From a checkpoint of a small transformer trained on Wikipedia: 3 heads of 32 (1 for keys and values).
Each number is 50 + 12 x the weight over its row's rms, rounded and kept within 0 to 99. Layers, rows and columns count from 0. The size before them is the row's rms in percent of the matrix's.

# layer 11 MLP down, 128x512, rms 0.099, rows 105-126, columns 320-383
101:52 35 34 37 37 52 37 59 52 61 26 53 54 45 37 38 57 68 70 54 28 42 28 53 47 40 55 40 60 36 49 72 50 39 64 39 35 45 52 39 34 49 65 28 39 33 60 49 58 52 07 44 63 63 54 71 56 55 59 53 46 56 44 56
096:52 56 71 63 34 79 46 37 31 44 61 41 68 43 53 30 60 46 47 57 44 50 39 60 41 33 47 55 76 67 56 40 49 37 46 52 40 48 59 58 56 56 35 38 35 45 66 50 48 15 61 41 41 46 24 26 67 53 43 34 44 54 53 58
092:45 43 24 49 51 68 45 40 44 48 51 42 70 50 46 48 61 68 62 38 44 57 49 44 59 56 42 40 44 56 55 52 62 51 31 40 45 43 48 65 49 45 34 76 51 40 64 71 52 44 38 54 47 70 48 32 54 28 80 52 58 47 46 33
102:46 70 55 32 44 57 59 55 48 43 35 48 42 29 51 52 54 56 48 79 32 40 34 53 47 61 48 35 31 47 41 36 64 47 21 29 33 56 24 47 54 46 50 49 48 42 44 63 57 49 56 56 65 49 53 55 51 53 52 64 54 54 56 49
089:44 42 73 41 87 41 42 51 44 46 58 37 30 44 39 55 47 49 37 37 45 31 41 65 53 59 46 46 64 57 68 59 55 46 56 50 39 55 41 48 40 53 41 32 71 37 53 60 65 48 33 48 36 37 48 55 46 65 50 47 54 40 57 39
097:35 37 47 47 55 72 44 45 35 67 68 63 31 38 59 48 70 45 62 59 35 58 38 72 60 51 59 55 27 46 43 34 43 68 39 54 44 72 41 36 31 38 47 58 46 53 40 31 48 47 70 34 54 39 40 43 38 41 61 43 48 35 45 67
097:55 65 49 54 48 51 41 34 61 38 50 64 65 57 30 67 70 51 35 60 45 70 50 59 42 42 89 55 60 56 40 53 28 39 54 47 55 62 43 43 19 48 72 47 34 74 47 45 57 56 63 25 20 68 37 53 43 30 54 52 41 61 53 47
104:38 54 62 59 37 74 42 67 56 42 54 58 42 57 33 47 60 58 66 64 60 61 42 33 58 54 63 45 77 62 33 41 42 57 44 55 41 38 51 58 43 60 63 70 54 29 44 59 61 25 52 35 46 74 33 60 57 49 57 38 49 80 58 60
102:35 59 68 55 75 42 38 58 44 51 39 85 62 52 48 41 35 40 56 58 47 47 43 59 44 31 44 31 52 41 63 31 47 60 29 74 34 26 87 35 41 67 37 39 47 29 55 36 44 66 44 48 60 37 54 48 36 52 58 71 63 41 45 34
090:49 42 42 47 41 64 51 34 59 53 46 39 58 27 51 46 46 55 49 52 61 47 48 43 45 55 49 35 30 67 57 41 40 36 56 43 56 43 56 44 69 55 43 61 51 72 55 52 37 45 65 49 37 46 47 25 73 45 35 43 58 68 46 53
098:33 76 54 43 38 38 54 41 61 51 39 58 49 29 24 56 33 62 52 45 40 65 51 46 54 52 52 63 42 41 61 37 35 13 29 65 60 27 56 25 60 53 39 52 46 67 51 45 64 56 42 32 49 42 37 42 62 46 37 56 35 49 15 43
159:54 46 43 00 43 57 56 52 25 65 48 39 41 45 34 60 57 44 59 54 41 41 85 43 55 48 53 56 47 42 60 34 61 46 54 46 46 42 63 47 48 47 33 54 44 42 48 46 47 62 41 46 57 49 59 53 49 44 73 60 70 50 23 74
099:62 37 63 57 48 39 47 61 44 64 39 30 56 37 61 64 29 61 50 27 49 50 58 55 48 48 57 45 58 38 32 29 43 47 45 42 43 60 69 74 55 46 52 36 39 74 37 53 61 49 24 46 38 62 48 43 49 41 33 63 43 60 28 46
104:81 71 63 67 29 65 34 35 51 47 41 53 22 43 46 37 50 62 40 77 53 62 52 52 63 52 36 42 31 84 52 48 59 47 47 43 38 43 43 48 50 64 56 60 41 49 66 56 45 61 51 62 44 53 41 45 52 43 40 38 50 54 40 69
107:65 46 35 60 37 49 49 50 64 34 29 46 53 53 29 60 87 49 39 47 48 42 82 45 61 48 55 66 25 63 46 35 58 48 30 46 75 60 61 38 35 78 42 53 60 76 57 67 25 40 68 53 54 58 61 44 65 60 51 37 45 45 42 45
097:63 66 51 62 48 60 49 55 63 55 64 73 44 64 47 27 60 67 60 54 40 35 23 34 52 39 60 67 27 37 41 61 51 60 59 50 54 50 54 63 64 56 41 52 24 56 50 48 47 53 51 53 38 38 55 35 31 53 38 68 57 41 45 51
091:74 39 28 70 48 30 60 33 49 75 59 26 49 55 43 65 45 44 62 25 28 51 53 52 49 39 46 44 47 68 46 48 56 48 68 65 38 48 44 45 49 59 51 48 60 45 47 78 49 61 42 43 44 56 55 46 46 45 51 40 43 44 30 46
096:50 48 72 37 43 60 48 51 44 64 39 56 52 58 61 25 56 61 34 45 32 50 59 34 38 61 32 45 65 38 57 71 60 27 35 38 28 52 47 60 40 58 66 49 43 46 35 40 49 39 53 59 46 43 75 25 44 37 70 70 51 53 23 40
093:35 35 37 48 36 66 56 49 60 53 53 59 62 36 53 67 62 54 51 62 47 47 48 66 24 39 66 71 41 59 67 39 67 66 28 52 68 53 35 66 60 56 62 40 38 37 63 50 44 56 65 26 51 43 43 47 62 49 39 29 52 58 46 57
097:59 60 62 58 57 40 56 50 40 36 68 51 63 49 27 28 33 40 64 66 24 53 45 39 33 58 25 76 60 56 44 54 32 33 43 46 43 71 54 36 48 59 60 62 51 58 43 72 54 72 58 48 67 41 39 51 50 42 48 55 30 54 44 38
104:43 48 55 67 63 42 55 57 43 64 45 52 67 56 55 50 35 49 62 61 55 69 54 54 45 39 63 62 40 23 50 45 25 21 53 57 67 47 62 42 28 61 59 48 56 52 41 46 55 40 58 34 79 52 40 55 59 45 39 43 55 34 51 64
098:42 55 42 36 52 85 47 58 62 55 31 46 31 66 40 37 38 24 39 40 46 57 35 55 48 58 64 44 56 73 48 45 48 60 47 59 56 49 58 72 49 61 60 32 53 65 61 43 41 61 65 58 48 69 49 45 61 55 67 42 76 33 68 58